Each number is 128 + 32 x the weight over its row's rms, rounded and kept within 0 to 255. Layers, rows and columns count from 0. Numbers have three digits each. The size before them is the row's rms in percent of the matrix's.

# layer 8 attention value, 448x448, rms 0.108, rows 28-85, columns 56-111
111:126168128111117112178148106095198164128096129177160141176213047081109116128150072131093145106113170129146145078109117101123065093182197074117131123135151143130068131183
115:093098049110092125145102078101149155131108130167175078135171148159106163102082137142117127116105112133116085105130155137134119151119184059106127087105144145060194154101
113:181081102133129187151117058147163151122138147171135109181185129110105093127047123118153141128093134059093146102086093109108060072154122127123167157169135161101105107116
115:175126133121118106100142102131164140146140113094168132111101141154186197118114126113138113116181075114143108125100122117154163080109121151139137097125142150137179093133
127:115101161171171088146111128170171118054139221117093190155183181084103122216155151114143137125140144120153104134128136154188101146136057097148115088151123171107085119145
133:180081169145155119129142099105096144112187132105136124102173124095088064121086151094088103110146090091145124138087146102150149187100128127143166124143112139134114121133
130:134111186202156093154116174077141112099142058148124120137200109119128088077138128149127170177118153088105131069113115157121132157114157193159139125162167097159093157168
130:118089179121106182126151101115140116125118118145130085138090104065113100102135116159129116087162114120161141111164122143124139149113122139096097161120119069078156164102
132:067135131126092136175087089140164115125101106136091081114142134120105134104159119098171164201145077151122141172163127073047123126126125114148084150093126101080120106147
139:119129115067117129196154086139109121145136159112085167136182115150119133176115138121117155172071142155093125091119136088152159119137088161163137077170123094139122109131
135:121108133148112151126156163093148169095055157132129093101181118150111107127115089136109062119144132178097139089138117131085163086107128115150130107106156019105107111149
132:117149161104159160095128164163127115118124135155126129081134159123131159101095196131125117126092082097098200153110132107136153133148086136133118094116135106150174159125
130:108061185101096115136148080136111113148196122133150170102066164131092122130129145171166141085117134162147094154161133094099149108105125140093186115062094091115117154134
129:046177172112169090117119130061138118128192121157132150169174096116155129112125120153123162155139080113152187107143146125139137173120177111121145154148123165136128121132
130:113139151140139096149134118079087147095132137163127141133124119129150105132186136127153091100181065075102131178155119089123107141186120113156029160111112133147092099133
138:118138209185127186082110135162113184113140136093133165182138140152139088130130151173119146131159112151159079095086090181088149064141102159177093132120131095152113133148
130:129083111112095119131117080117128073097233135115202143148183141118129129153148130148135152122099150163096105087120158143132149135158215086144192118160154090164124111107
128:202129117119113139192169087108135112076091193122196163121179121211118184111167078099097149120122165139114118106168133147103138171077176081089120158094124107175115134097
133:085137124171125138101121178134137123072153091142112110150117147076094056138095110149133082122159085146149153101166112071113088120148088054115095136115156135153153146156
129:115170133142052137145156131112128086080138204109152068123208125121146134101104114180117112204137122177109118088082145144111098139132146106095142131146098113159162146169
132:129126180093083104110169110150176151175186175110124119142136126127110174146104156115132089134116146085102160118149172074124111123129125112165133146139119145177137133103
137:224124157146120188136119188110142143128095098113166110201133138121118112155124110117131159086158106178133135183104131141199136094160095122122141093165160143123143143162
126:139119150149104133117092113146132101151121172100112119118135125067154121086095094137088136171139119121075135067165122168128182112136128143072131140187146129065116134104
134:088124180139163087034132066133133102112135119104148158124126106092163120133090117101090153129112175163108149122126159142173138128133105086084114084115162135102115091133
131:107087126127126071104127123145091099090088108093127141133156129104192125104125127131068139128113151118140162170161118123150089079076160112122127044198113132111132109111
133:162147149129055117140164117123149146126164116095157117192137106118115125114076084078128096136125113157120192150103164101112049074128122127085181142133171094119130163127
134:071167107167158152147083116096110136146072129136141046115028199140149114149141112100115127143126180098171128127137143174133092148087151171093095107169084178056132174105
135:120128160175103105160124158129107089141166078189134124146161115118169154081131148170123177100051136097134105089091088150137107098158195133140131145154155061134147133118
131:141104138147127165092098134166093120137126075149134122112105132161130110152184128136096136159115148113174158195095166134114087124128125150123142158130149116107156132101
139:107118090174137181099119082142097139154174135162161079161158163125087126178116152117154098104074069116093101111151084154112192140102144128151179091134087173191114148146
132:129050129123053149154165142114146106069122155126123089125106179101082150091123115147124086113156112141137140108138118121024140159096164162128102135106131165115117089098
128:114112094170135147102162119114186148144139056135048199094177111129110131125104103101145135102219122124192145133177056099119099027148152117109117108173093131156124154177
131:098101147117091051160097103127151136118138141148153145157121133149116137130155141127194144077120138115134124063121119120170123193162142112155128115122094125104144129173
133:144131098171167106141182133065140090113096101134170182079142125108094131128074144152085066144121113117132114114142132115119125116111081145124114163177121169114120133125
133:159095071120096204116147158034119097140092074112136148120099122129164120103143157157118169047110092092186184128079143137083082098109185098138102108111115031131117136081
135:106157133170129137140128100072151082134146131123089102127117153127100167087099137144127195162133155168102106147127163105109123103151128157169154093104109144196134153184
074:069170126130123129131147102189106142098158121109168127099190091138131147120144192149135158124115168094109160115121138130163136101107113093145174120166094164167131113139
078:124135165129109142101119138160088114092181105156128099070103101180144154109114126168095096112170122104098138191117150079113129139084088158103157171153192098134138140165
078:153125194158121136103147100096122135220117127132124145132130151096148190173130166109145130130167124180127075186130139167129069131075149159127157186128149164139162094121
091:116122176117115094121082146119153051064137106151140110141081129150154102119114149131148134133104162145140124190141095102183117148080167083144134117080111088099170140133
089:131175056155100143132173075177137146088143093142134163177120109126081093107149137180141115118120059134110097120141131108159158091166160145158156161150143110124138127134
087:149111158165116130123126060171120141077169141141121172096172071112098141128097124107175094145149100122100105123154107145107132112204167183179134099122135113066104135115
079:141136075114198136110176120123142125137181110146101071142152164134172169114201090186098074128142161132107105115113160116149128066191166125149116159148174106092095099136
085:097068156089093073163080105096142110150127132073127168129086151114150153167109120074130236107095096148224132167147106120139165144065159142080138141097100120149151157171
082:106143102125099136070146133172112112117137171130156099115146114106125140083137132179121112170107122120061133093114149126083122091184104143172146121171126145114139104107
099:113106052106099126097171122176171148114107160140145119079139111140157124081177064109133083138152072117060110099129145174135120084255113182174098140140143150063048127123
094:149127084134112142084115148172133136116101135140127099153114129119116084119187064146102102182122131129065150107118145137096172078175145118136134099101138142151096131112
081:137121135113144135178095124066081086152153105136119136137107092154133116083109171132146134130105111208197132185089142089174142208008167146072118197082100133148123126139
073:153097116111083106109158119137104082106103161107138080108115100145115089129139145098083132119089148108058124173137118111138145124130110165093126114104132081093133145195
081:113086180182144069125129069090228133158155149129135155135128163076102117117144129093184162136108061135115128065137147104091123100113153155169106098154121112104155105120
075:058139124168119116156101087126117138186132156168129112116150130100149162092179196121222118044141111127073117095165123138146054140157112151152109178112118146122132135069
091:140130103105087103126175110167116142117128139146091143091167120098150121095159113160105083133214090101081118097125122126120128079193107129114127136129148082133120175133
070:111129113102123096117134083151104218170095152113096113138129125105081195146174137161161109157126088167181097118189149127055174089187107128129049163209141152109130142105
076:115157103098123126116146135150094175188090078131147128106121090151162151068174173095099162135171144107082139102090136148073177084183110072138123126102107192103138060150
070:115157149200091095158210098157131075073146131134149112114174116075176167135129152146168085144067157146087101127035108182090086139141129124191133094144161123158143126073
098:086158131132171132173153021165120163133096144139074127116176140121132159125172123129134096124179123121079084125162144149108109094193125210157116104145152143120117102097
113:139111152142142140106086181091130101120197094128139106173123137139102093166112191114147170118020135171202175145099075053128106179004134105125148136140111128163162155129
083:120113145184121145087124028164159137166142167175127137093164139081146151125152095141129105122253105104074152109169126123071144084239117129163066097152114165093069156134
# layer 8 attention output (transposed), 448x448, rms 0.097, rows 28-85, columns 56-111
110:103121069133116095135158097138166191114147111188129109144127093188153107126141082168093167136095113106139120052122131129155148132142115134093156115101102141178075117187
118:119119082098070085083122144123137102130081068216140100153151118101143102078171059139150163178127111157165041143159152121063123180115118067155103099130172160087149141118
106:185135150176197143062081102189128120123152161223088181122186111127163161174052145117116093122100147099100136132079045139137100120094189128166121131136123118118077114138
110:167105160065146130124166160109122128177125124073131112171111097152094164160141142096158115092097146091118093089127115095062134076071155152143156103193156156091167156100
136:099144166124107162120193130151125146088161128135096155133144085174117138105164128117141121143072140128095151199108163119164101220109124137209088128152153126072129163073
137:206127157071132152158143162147128159134112174122111153112106110112142095151156142171120097145080166101139121145098138180139051123127126183108134192127078131176081180106
142:105165146106157063107152107117145134077131131133146116169132173123096195105182122174145126138149133132146147140139129165166082117130123178084102070128159132134138126094
139:105167169165142108092157125133093086144120150151084165123123143114152052080080097117115129134162124158137174072094169154157125141119080197092157147163128165121143156139
137:094123133105088191140161124154128203150156115134096107162121069202147109082152172127109100098102111153144197060087130103186097136110101175131108078124086115139172159109
147:163056146134200113144179154094168132122166108136128124144164124117127153131147162107101166109146129126124113159110082090154190115133155145111083082167074124141114159140
139:173118161134090160129143119145132177105108152106132137137156058133159154150124158112121156109135097176133139144081175132147141112106104187164159141124086152156143151147
136:181127150153074183132166129104156091113137113117113136096138222124109134144067123166140141129125149118162093108127156174112120138159108125191171095080057121064159139113
138:063121121091156138103127096132153149129128119166159140120129075126072093166125142117125167133144146148139138040165105157142131086108110119129221148128124113119079136065
142:152117120153125132085131146099176229136103179102047120102173126176118130166174156166146118127128125078147148109133186151156094120100097106171166133105155167087143136127
137:162081127124106177094151124118127179085110121162112092153105125148211140155116095108118084131161139125095094142086161096109137116131077102134173128124119119118114193171
146:119129164122136126128143122127131107125137154115173172171139110147054144155160164183152139111133118137179115128131087124142141101108087111192093156105056114167140073133
134:094168196147111103111136131160142117186139166129127121092118069129143123110114076156132144136159131144102156166131122117123167131097172173106151090185143116099078116059
135:139137126222093113119160111124137127154115175139111160124152152176089135093138118158141122145161113156113108141143183148137137092142144046144098145126102157170164117131
140:067089188142105139115095147104092153153127118094088117137135127108152092108146120111074077081115135135131086109064148177079108156127156190143129106095078179107155091105
132:144163124159086090129115179098127152149139137091111132101145074092154145156149176140139131131107123159140119127092104090113107171122186144168131124169178114184120097101
141:136083134157162116147220097159109100086199130123148105147080104122153169154162091056135133103158152120175149086105099187111097112130150151142126119102121164151185073115
140:094136167138134110140084138107068157122107129100183137156112156133121073158159171130121137137178137119127147128077157116131146180139114171143137178123151060103159157103
135:106106136094168117119109171134164116111149138108149133170165109174119093139112165158140122126117124100139187123152120140125157055094102131106145088149140119090069108120
147:139202091137079116103106078152110155076149178153117138144117064164090159118126135120090130104084120132143128103107119112110079121132174117110076116098114169132072056157
139:151122128166108151164121133137155103111196118101116123167105141086147101164176141082135077073117160141089157191152138131113173112175117074136095157121116123134121112124
137:126093093108123023140121151101112121141099082100129150131139093128065112066071110140095113192180194112105101139125183138130168121120104174122150152150125078166106162146
143:099203146166093095141113114108089071097086119136149109153093217101140116173161107106144105127123070127141176123108120124094141082120183076101132118146173146150148094158
144:100207141112156090112234141064108136093128146158140141100119085174046110128113177113188105089076106140126062075127056140117092148160080207077111103126090136093127106147
139:169154142123081174132187078184101181129114166177079149125080161153162197131196120109101114144111111111192082124130113112145119131100196176078072124134122141127081086158
146:079207110131165184127100146154136067130111181128103160115126162218169098113107212111103134183150163121112136115141145104111139070124112131093154103120088076119168111109
139:168158121131105111150166126142114141121091166110161085172118100084212081104163118111141117084179128164131165135142137152143125175116143162065171162121116171146095137081
134:095049149165080131079149142172090147118081147161095113097108135126170132225172108153109117154086114155101112135108107067138140146148153149138166214174159155147104115091
140:151149170078143076094173138190131150169153115152108107149121172146152141148100124104167154181141137161149122113101155089183167085132123158137107161123148101101089178141
140:130107133141099147123125136090170110133183101121102157100112130139096144098175104122148101098122105115156103105147128087157150149133050119123184126082167145156094149097
138:097123147148143061147108118152146158170072098149136161130093109112172096149131204147103108134150084169120133119123141081142125161157158133085137091149105140087098096112
141:147141143094127120157164136088145098122105099145169114181147169127113114157143204160112154125156104151126099111113157108143095136156114184093107090114123082141088136211
070:180104103129146135113094081044127132148112092135114112180128137136124128167145097152145091115112162045105097162144156133081132144155112125118079104130143119123105149141
072:098139109119136114168042108122156158101116131159151103146142170116127107147107157088191147142091109130123125142167134131108129148097215103174092102120193148168115213180
077:076116126087122153146143093098168141110116198160091114119159156138096093100088118143092149060119089124123198120143082113157113108130097113119064062116086156111146157061
075:171065082101097162125116255087114110203152158001085127150062181106163144147142097140157108243102120182224110099115163199125190131136030147089060131159132115166100129162
079:122103134080154096145089070158144131190078167112117122133129107132113142115117177152154079133170094119102103150139178142121113125152186220099146154095166106125111059121
070:074134046112077113144108089165138197160109092255122087147097138089080125122111083126129116082090143153160120159159136153177099137087134160085097130148149175184159111093
071:116140129110159114077079062148086193119136111135116141127137112124113194118126172089087088149178154127074171181129108170092107144119109164168158081105102111129158106165
075:069138139106146183146117221124140094102134107069106106102132107117104129158151153131092098174135097110155133137162115082097127150156054127125145059082129136124117116068
073:148140161129165142055158000122122122146134088205118148167125119147094124145139153108129089117199075124081134117116110166158105089132138148092064172140134112150117126160
081:112081187101196121169137014120121111106155146163119165144069182123118107132104145095098134160133084120028176157143210106108148088147188146083176144126106122162121114151
083:123113135155121090161074007087169146137103140141151162142130142128123099128123169156155114073162101136074126097141108083157120143143151112149160170075116139121100088089
069:134124166122200140138143224130179106121071095085108068203153168138086165115108151157212147119147143082132124053095135135086108083109022143108138115129140154156125103100
073:145100117143178093123135054078160117185186108208125160124174175121116156112111100156131173124110153114218168147100121118172097112106099112081154139107146170136116154139
075:150176135155102141096084206142084062156073121119093156080150149120156100082093136121163098167154135099126069089126131123130093100071051119096135138112142104143059134136
080:133119184104067115134194180130153102119137109199082142154062134174139139144094202120126126141062121102083097089024136098115144113104109148095130109161146137136121121137
074:127154142141211125164122000128138069154133174151130126079149131152066126113110158094130125114103121118053148200153160100134152114143168117162107146118140152152144108128
067:148138155119182093091134152165131025170148107089143133052107136123106093121131163119153132103185109112117135181092159104111195128134103161111143123114076140137127133131
071:100108174135132135048155103129151109174094150117173087115126088087141125163135135168149060133155079112126093201197130142169128126105162152134133093131141131146100143083
089:108080150118136125119082000117139117141107159182128130144104141177159148127069091115117122113160124097134157100140160115171159144137140136133139169180119106116151147143
078:088175152167129143077124000150088121155151090255136145114167071112122151122146063150184112148118162150146133107146124156107118148138124113105135151105132127045118111131
087:132152098136107125158092255141155162152096130003166084122103131131074121116151117153143163128154125096141113134047162124085124137165130102125120127130122162134084132135
078:155126099093177149139123079158103089121097120255121129095119147071131107155092175162162166156101134101080122133147126159116180109116082154119136117146139136172137103127
# layer 8 attention query, 448x448, rms 0.104, rows 32-95, columns 56-111
100:162065148224107087144105144157126112110190102157120158116124125173170132136070181176108122145095113104133173087082141172127108127082091126134147104121153092114129185134
091:182181050136182143150098170099092087173145107108142150163097143099118158118152157116119129169104154143182099146126155117142127183111121121088116128133138124203096140132
099:181142129117158183111149179117096102158209144136103116151131127138141094120157139153056132144120098172132116126089175170103171128098123106133128181143134079127168136167
095:119092105145101097125129120130081148178069111139121154136130121113140107134086062140160106099139153100107118130148116117138118123111152155154084089119149164125153134097
089:120084122141042095134165118118110126204124146109104116177124105166220107141071160111172109090102151123173113134089160097122129122095157116167141124129133182111186175097
095:159127147142148140179116115146143122098117140146083163117148174114047157102134102141086147168139099096105169074148111123186074151104047138142116120189084136168103105121
095:127173174122173116132106165138168155074174136148143121118171099152091151117207113110098103130133125132136149072094096137099110141178127113157166140084142092163133138125
096:148093127077127123124139108119097123183084138117141184106116143095157065128067126122194126096084126086125140150157108103144110125137099115177091136164120131117124115148
095:120149129118206170137135136148139119086075182140138090124141148124101133123178154086121081126146090144142118128131138135165075160136148134161139132151135129164128151085
105:167165109171141117105133131122177147086219124140095097157106088113116212129163097133061139133149120187169142174147135108159171133145135133143160079117105137096167138090
098:113149122141156165132095117154111088059129129154165095152193115080117096091180146166166095133163145141098114128098097096097109176128146145132088115150088095140130157086
094:106107176099126142132162122109098065152101205114151115091126195080135171106134088108144101160137133079131128125128075138105180086130178161130148144156147095129211137166
088:134131127105151097119124102138134120156056142138106131217129169086103109156071161094131157084167143122097103112106151144106121158100124178099113145173122151122130126101
086:178117124168171157119133135129125159124105082104082109091131093100089176123111155078125128089135072150171131133167194140099098109090150145115057195106127135132185129069
091:142147135118126116072165126112193134141130117124092147087131165129111153128158109163158120118150066117133080098143151050131166149194144179115102107146144139145149139098
088:134127149093144098091102125158140098060110155141138122099143180077139119123155108115139156151113138105143113095159176116129164094086091089145147133106151071113115125152
082:188101111143167070112103083081154178098163114152109119148110132142102213119080096199080126034130150134078106117146105078101090135146156155134142120099107149085146150091
098:140107104110131063082112143127186117162113140143115101140189187137192115121090132112070086115143087111129126131107160121073140049107132086134122121137166183143120181137
099:118114086132115109143087113094156118185142102096100142152144138136160096116120135153063091105181142104171101115088148105108169152094138130173107098105148141094187129121
101:124116166139143142131129085169097097133074124139128122105123117144096131149136093105137149123114115104110147103189084116186088129144139191114129103135111122131051139089
102:109089118177106126121140100132112137131082123154146133139109150135126121126059139170146144106128147116095109122128136113161098101139159158123086074152119192135103110093
100:184189120102130137123134150146143128135201142142129110112165129140073129152170178112066126112148094139113122099066099152094102117098094104118190156131127087145122156140
104:135152121064136143128111155136159133115152140136127108129133092121184147112132144066149112198119136117147070155126122156068107102124154088125131133141152081165135144180
093:177134157133140076132074116177187143079156115155099177137149089124073193125197096112056116147157116115103172098087104117137102155147118174157135099090115131132145075098
099:181163086119114212099092127142114167036125125108138139106128139150175072125124162115103085192126114136063135130141157152103104124087095132158155212128173101148091143165
097:171183092155074155134160133150102148108197072113156117088078096136151079141110148073143140171159148122087132154130150101092137130151121074149096143165151111148120152172
104:159080101173145082106121090113118069153145133077092143128138130172155066152093126121139156165097118089182130183126153109070169104115137148174087140149164144118166128117
089:129155171120112110078162118130157151168159103117150190108106167101138086126109154108144144122126087109127115171122151135108140172078068136167193109116139123170132112120
093:140132158140073131107116097133086125104176108182153103103115134122132187087151151086028122198106101084129077124154097122201122133147131130122098092119167127093107088148
090:062121115185128117123166125115190138151164090089085122095150149163103125139134109130067145053107094166117165114135126106225128111166148075069140143115149153058130098107
083:125138099140147092050069077106138206147109139119199140122092053121075131125131127106128168119129175120136147135126108079151110170060140158125129085128128165120086135111
093:157140164168089097099115138121116109130183180112086119112150130137114105138060134105099153083160085129129170142164155165117165131101120129163078151123122163102129114114
138:159161133110146142078169113133066104116091180232149149150133165138128147097173100121118135202115151093127064085138101139166123166123118104125095067160142183146094132186
152:169137144081138188082113086146105109087093137209139099169122171110140146115160107141121134194112192131141080114136124185185082159107114105106151099117124135127100122189
157:144170150112169153111149132158077102083065135204161106148136151080090114140157087127137147180157171127108065089157089143109109156141142141120134086122120149128194109162
149:193147081077189165116119025128126106143162112136107105148137132184184061153147128118060185156141113104145208211139127141206101115144134145147141158125098122120028113163
144:141139111121153192120131059165093147112094157199142148124106147084125117101188086164126125182142171144147054100141103179162100153157112105126146065167114132143075104172
163:132122102121140176092093065156099146079097152195137124144107167060076153134206089181149073207158159135074081109164114172174079138164155114120181078099108122130092125169
119:133119115101174161154116063151116118076083181154092137140128152058155147126173090175180075163159148105102071185137115140134022161093137150117194076128099101113078104168
119:143073128108142147093129083086121113125123162113073171095113181130140127092166108201159126104136154121142130127189104144173081164138046141132118111100113154137081092149
096:159169132105152136106169158178124202086026122130146127139131102082164133181121131103168113163147113106114095156102143140141104176078109159171182142125109074135115149127
092:119170123101148154071167101183137123066078167168131153069107090120151127151092171140186107188116104095112129109131155165153100151117143177085142082161129052095130129120
097:108135178057158154058187107166148117090111185212177134133119105144111113176085141135149102146122115104113125142142145147181121141103125188123136081185147089113134145145
120:118104140166113141163125134108187134160157104012112154143106130222135082153110141106103137028108104150125159134116133117120167047117107131186074151193121194107145146140
085:121101135083170109124170103121124108155116122215132141139152167047073173072156110110091107142217145114127184137137121113162151142198183140132182126133130101140113104082
096:139153165053121178067162073157151154075088127168140138134119093134150112179082196098148113145099095091110152101138145162165124119086136146141147102146135081100132142118
098:153098102206110085197086222094120098193158102040098123129152150131125135097156097144114140120154150151162090137120090086095147125149106098128119177105131172174137101133
090:152177061111172152139120135139163192159128136177120140169150127150150242110169083122093092120112118166142167136123152118144105161170138107124136121122171140164116084135
152:099102119172108116191099143110168151164153106000099121120113093139144117169069175128172132040112116155119209192114143101094147084116118152139139156140113090114135143077
136:143145127100145136077128119152090120102102145238151142130150173103129145108187122105111144198131184105148047088156075160155118184163100110121113100097123152146142116189
144:147133125100154163058132085117159120092122157212119129158164171103120127123158081143104120215124194115136080093140114126172103168143130137077130113122127144161109153185
150:099140136105150135105138147111082109093095151173167123103111156017102172118205129117152132201140203086110031101174076172133104177147099097092139076076127150129117100158
138:118132103159103083147122171107139112160182115054122137086115103166115127136065134082124122090122079108126192164094145077095164086119132116093121160109142108132171129051
125:155121115145120178091092063125147173138153134189162125098135090126111085120139087117061118119162114125155180140184123136106121173178163108147127103165125110160090096100
092:131170135155140171096131116117093190071103107196151060166135131138158119121142165134116054196058142122126118120129098149179135122093093147064158103160116124111154154120
121:171138087103195180095052082154137153134150089149117127188122051139166108141091120174124134077157092144138197185130164167120105092142136172175151132164111083094149128137
121:122171147087127146110151150154096167051078125234171095167143145108136139125151142117100061182133164098134110092162060151200108198120118097087162110126131103128149142096
102:099170122077141143126108180122171119107092133176109131127118101106162077144082163109106101141157107134118167104080157121094164097099179130120163151135125043104114200104
109:121166131115114159118151118167143128091090114172139099117095095114165086185062181139151108162118120131120119133116142145135130119094180147138150151166121046110109174093
090:128120125125079168118117120141104119110108139067117142060090090147150075176085191149213153154096149099086087143150113123125113088039124145140116112134115152074107164172
090:134143139168154099058151049147109188151121141228152167098167121083133182088118136110146075141132129120127080101108141203163101126189136156126137088118160132149122134065
093:112115104136180166072154098132075137127097175198112122095141068119151127148092095219155069187187142119149092169112141162117099125156168152108178106152143078083123115162
098:124087097183121091200087168081097120191148113048083121133148152130130157085174092154099143123133151151160105142130103095088120119154129083116112142113131175149138097132
094:116151126064192133091185115142161140130123167212151111159117118125122149147087167129103081086124106089142212118105123152154148177199116166119129114171149089136131139119
# layer 8 attention key, 448x448, rms 0.0844, rows 32-95, columns 56-111
094:151130116146123207167133170138119144149115157161098173031129058136165141088070136110097100122089176143140184166129093074122181152094128130129085138193110144138118115066
097:136106137145092136101198112137174083146198158117043155135116117185149098120126133095121122187157092109115128113089104063129173150170146105154119142127083191092133094144
088:138073149094178150102188152099142108121130149103112132129150128054096117101141116118118129186126102110167154195125201154166176157154142165140152091113118147126083127075
092:108169173134135104116078126155142133073130160156164121146133099159108153158123114137176135064113141122091092110125042153106099047105096092154113114150102068138134111104
092:135232108144121116102083121142117168066139137147174133141125120134094156126102066110156121136111161129108108093164061128115084108111066113152081159121164047120110110122
089:113069134103141134176161160129139134173126119119098165128099155125136129103125141153076171106114136144156148171098185102176155156169123140100177136110078195142127098121
096:139078162166140144130135152133136107189110103131153112101127075047139116157145158102088177068125040147126141143097176096126180126188152115095141132125112181070152178118
083:102099119068127055129150139128137133145127124091111109166145159186108133163128126172119107173135193114107143109152126148109101151064162099151193102161110161147088118093
089:166115177142175074135135134165188127176156086152120129113138088087108150089168107078127115120190136174096096151102139112067149136159205131124140111075187120086140145159
090:170175142166171171185118139106184138146059162176143157077171152110130159101183102142159089117173101146172094129092121184126093161103147122125203141102187137115113163130
119:082128233151067187205128101159124112089133139120118153136174122109122137094093102168201100097131185124090109124092134163171101107156134165080080102124125087131065108113
140:172094149081121174105102113161158077177112132105142089129131150091134193124152088049138090111092167090100094148093115093105165089165150188114131119169159148114187112131
131:166132097167165176117140120166142100161130135171117157176150136101136089111080138091206152130141157148166122136134135144073124128090092162087119175182136107135165127159
128:125133138118128181101109123097098133130088103120104138084130144067072156115114118078119142141125120142154120111156172202145121118130173149105073185117131115095111120091
140:151106167093133114098153112085140115182140154121127078110152163137121172168118128149108126151144133133153135130105151086088109131160087196079093097100194129164154194168
129:069112147102129177171111128143137113172067151131128138147129117127094148077129092071170116170093154139137094107171139147113127122106149108152163114144179080173132143090
092:144129127105130166154068182166106133091138143192154087102147115069108093142117194132157089084100171081119129100198131145123164121119092133147098073178159053157067121131
086:117108102140178118194126178100142159071142121123109131090134094072050140088155119170138188069148163128168133143138124180162108157111119147147109131127123165075107145130
081:153117098095111133131106145198083132114091077142168077179111100087121111129108132098145169118068097189126164172086181157129103099167147102178123084124132086131103168148
078:112133120115128133117144108107156125132143162105108158063142118144179111129119146208139083146173166088113102098118134089161122118121082116144162115105135153170189056153
088:087166174076134115095081087127093117103128137097148137159145173151075150139149114162150111152143158096131083114150075133134119095091071123132125120094143093180164090135
088:152075122185122150153159150152160105202123094147128128175114110109157156119178122103098124089131102146164153168123169100115180154221174128119116170139148137108103182139
081:135115126189125160056070170127096146061143169138143125180145066141167118157158115161181171087144100100135133143107121117107082142121112169111133115134173109136146146135
098:134085113136177158159168164129098108177078148168071146134130106109168214125161146107141104086143141125156130106064145107131121176141146084119163148160102157121147167135
119:133087075141093126156131063117155093105147174080109148099111103180141106104128135120175143109116055145123124150056104166202103137038125148123073117119153093137120193094
109:175174094082131073063124092089122176139163093121168096106095126124082101165071117118117137138112097135138156142158127117107187119131103149111114128157126122158143089173
131:150063126101126061106073119132147085063182152134160097122139080139129106128157177146202131123117099071048091164102068133140147128125118137140104104161107135118163112135
150:114132177121140142072167131158105144194075121127157128078149175169155117132123117109217092107127090142111154124144094135116112141105156122138216080122118109202148093173
132:136128123171135158130177151203084156043153113136115211141112118127105150110098132000063112167052136119111080103131084096132144131080134109124108114149185159082086098160
150:140134107180130104067154068138106172126143116124086106128102176204084084062105123111099112100123107128116126125100162086117147080088153083130148172105223149080191136128
137:083180095136140151145125090123124183115121141114189116154137098120103112135129148165124183109151159126114149132145088166142118113107090104083116127130164112123086124078
133:136147121141111094177096093114158155133140136156092111156096089162137099148144125087099136118120098138130107116172173079106089153117087140135069159165146193083131087100
077:131091085135114177124110097138094124059124120179105168153133124122128118141123157061157048163076139133120125106128100119169181160163131133097131067128081087132102131094
082:124189106147168094088070103150119137074125120131134144175129091125097083158143134141151119163131145137138085125120146137145109148151131133123149045102106098158109135155
075:129100171132131056175140161145122142151149101127122114087175151108097152135153110179040135106130126139187131151051069152156163079095103110111163131110139129153152120166
086:118118122116085186132187134157146083247118136221104154139099159137172131155135166078140026182141112135174118101125137114097135141114126168136088155195061130147118128100
086:134185131160127149101202101125115120100122118111125184096138147138118082131109132150142126109151155106086164122115154118096116131125176151130026190172094153100116209110
087:122160139099161222114129100109133058151163107135158176162138112124089064151094126094162171132096117105139156078158163115103157156154136131142096182149117109112143159064
085:088192094082147226153151135120094136103143161138179113058162120136117099107041113164165172091110141124101168179152131126124073155205130112121176160136119115130124115081
090:113248123108129191119154107120141145110169109147120140123149119160131096119101166073179167138140126114097094085100159128123132170171143112139121168139137113118118120054
084:133108126096110165170096079137131107102168122132123115114155144073086135103085126129076185089127168091143191165157094132168153113089052156102101126171137130107100075109
084:131097104104094124184071066113079129114103130092174080160156109102108136111179146082123114159114103108144116116140156118123141145118129114074144184043185129167087106141
089:160095076102167202152162111068122063141105077164105158129128124147148130073146103117097098087133104137131103106150109066152146157105123192084125156136150158110101163142
087:147146092114160157145133095142144065128120143187096195027154168161132113150124180125146140101163139098093104112095085138136083098093161142125051147201132173145122113119
095:128124175104155161082127121076145129200128155130148140144091148158159174110085088082126110151135124184131157140155164140171133148142138139141096183187131166120172152096
082:161115088154163084109078112158130111110169115116075093118129103168067064158132179081166121138117117151094087119086101083176155175093141091157107167148123121114168105124
093:148129142172102134096145093182125150139151154157146157114163149128150139140130118182109110100155120070119171135159096158074096106192139128130174078149138155116094117143
092:156115162128124131087145203161105136065109095157098127107108150091139181146122127071094163177125118161170122095056110124144147119075079135161126087127040115095144142160
077:104152105138096139153060027142142144091142141093121142193142099078089076129157093129174115187156126100125135125092155128162125129147141106095109092123180106109136168111
087:118126163102125145076166106071074140109142169096169083110146173119127153060102101181079141108140083135140170114167153136114112103180155156155171110103165121139147148135
077:105099134084104095144089170085109121099169123133092164085141158125076103129177082093130153109119117058149101108119123104142114150167121117169084174116088160120142141112
084:154135150136120137040199148162095109155178132125102147068092120168133140147140197053062097103084100142098124075148116078092143129123136118218098196157107132121154077124
078:139159118091129125117109107165142105231154143168222055172119123120134167159120139173138131203115113140191088106155179148095125126107129136122153082124195085148173121125
087:123145181130179103069174195092154113139107131100104148157130158119124129173137048093054159161122107147178096104098150129079092165100083118103112131108150169084169178160
073:156211145105146118167096092118125139117129107076114100107094132121131147150132135105175189198117106176143119118104116175161113139092105100148168132091074071088173124123
080:155151098102091099155054143098053150079140129131080080100160119119088202132139169082169112138113134139121082135120163168116122132169111157160133144067070092112137083124
081:132089127115143124121164139105127160140142038091098144164129180168129119131131121109158133158061132157168124148100099144211147165084104110126186163099065117101196109103
082:140103116174110075166052151142069139102131143081187123148164120129099065174098151126161150136126134184137176199122080143131123113103185120109173122130101100188111126132
083:166096141076129154175095158099106109076155155099142084135090130167133109119105194089160114062092192110125139174131107092147184145115131120087141073098185051114158104152
095:112184093093119101179083093140141112117146139115159097150131112125089103127138141188099208107150099116168088142144153086084116112171112109151136080091169104130136122127
088:076129186153097097065201133098183159235142125129155050184130139164140132152105120162182153181152151170184131164074163159100163125121149124141176165086116125181157122117
093:068117137111121113114151149108080147123114119073209059160116140095129169094123123112059174088111139166182215121183139134083136135137089113157162118058146102141133163124
084:090134159137102156081152124128118131121095176140159139145121137060136161133127056148054118194143118091103170129194213145090059105249113161112138071118120145111057146075
089:134080157115151098111091166103129156162152103177149165123097126156172118146091134096136157080150162179158161138154092113148145170060130168139126135167103156107160094146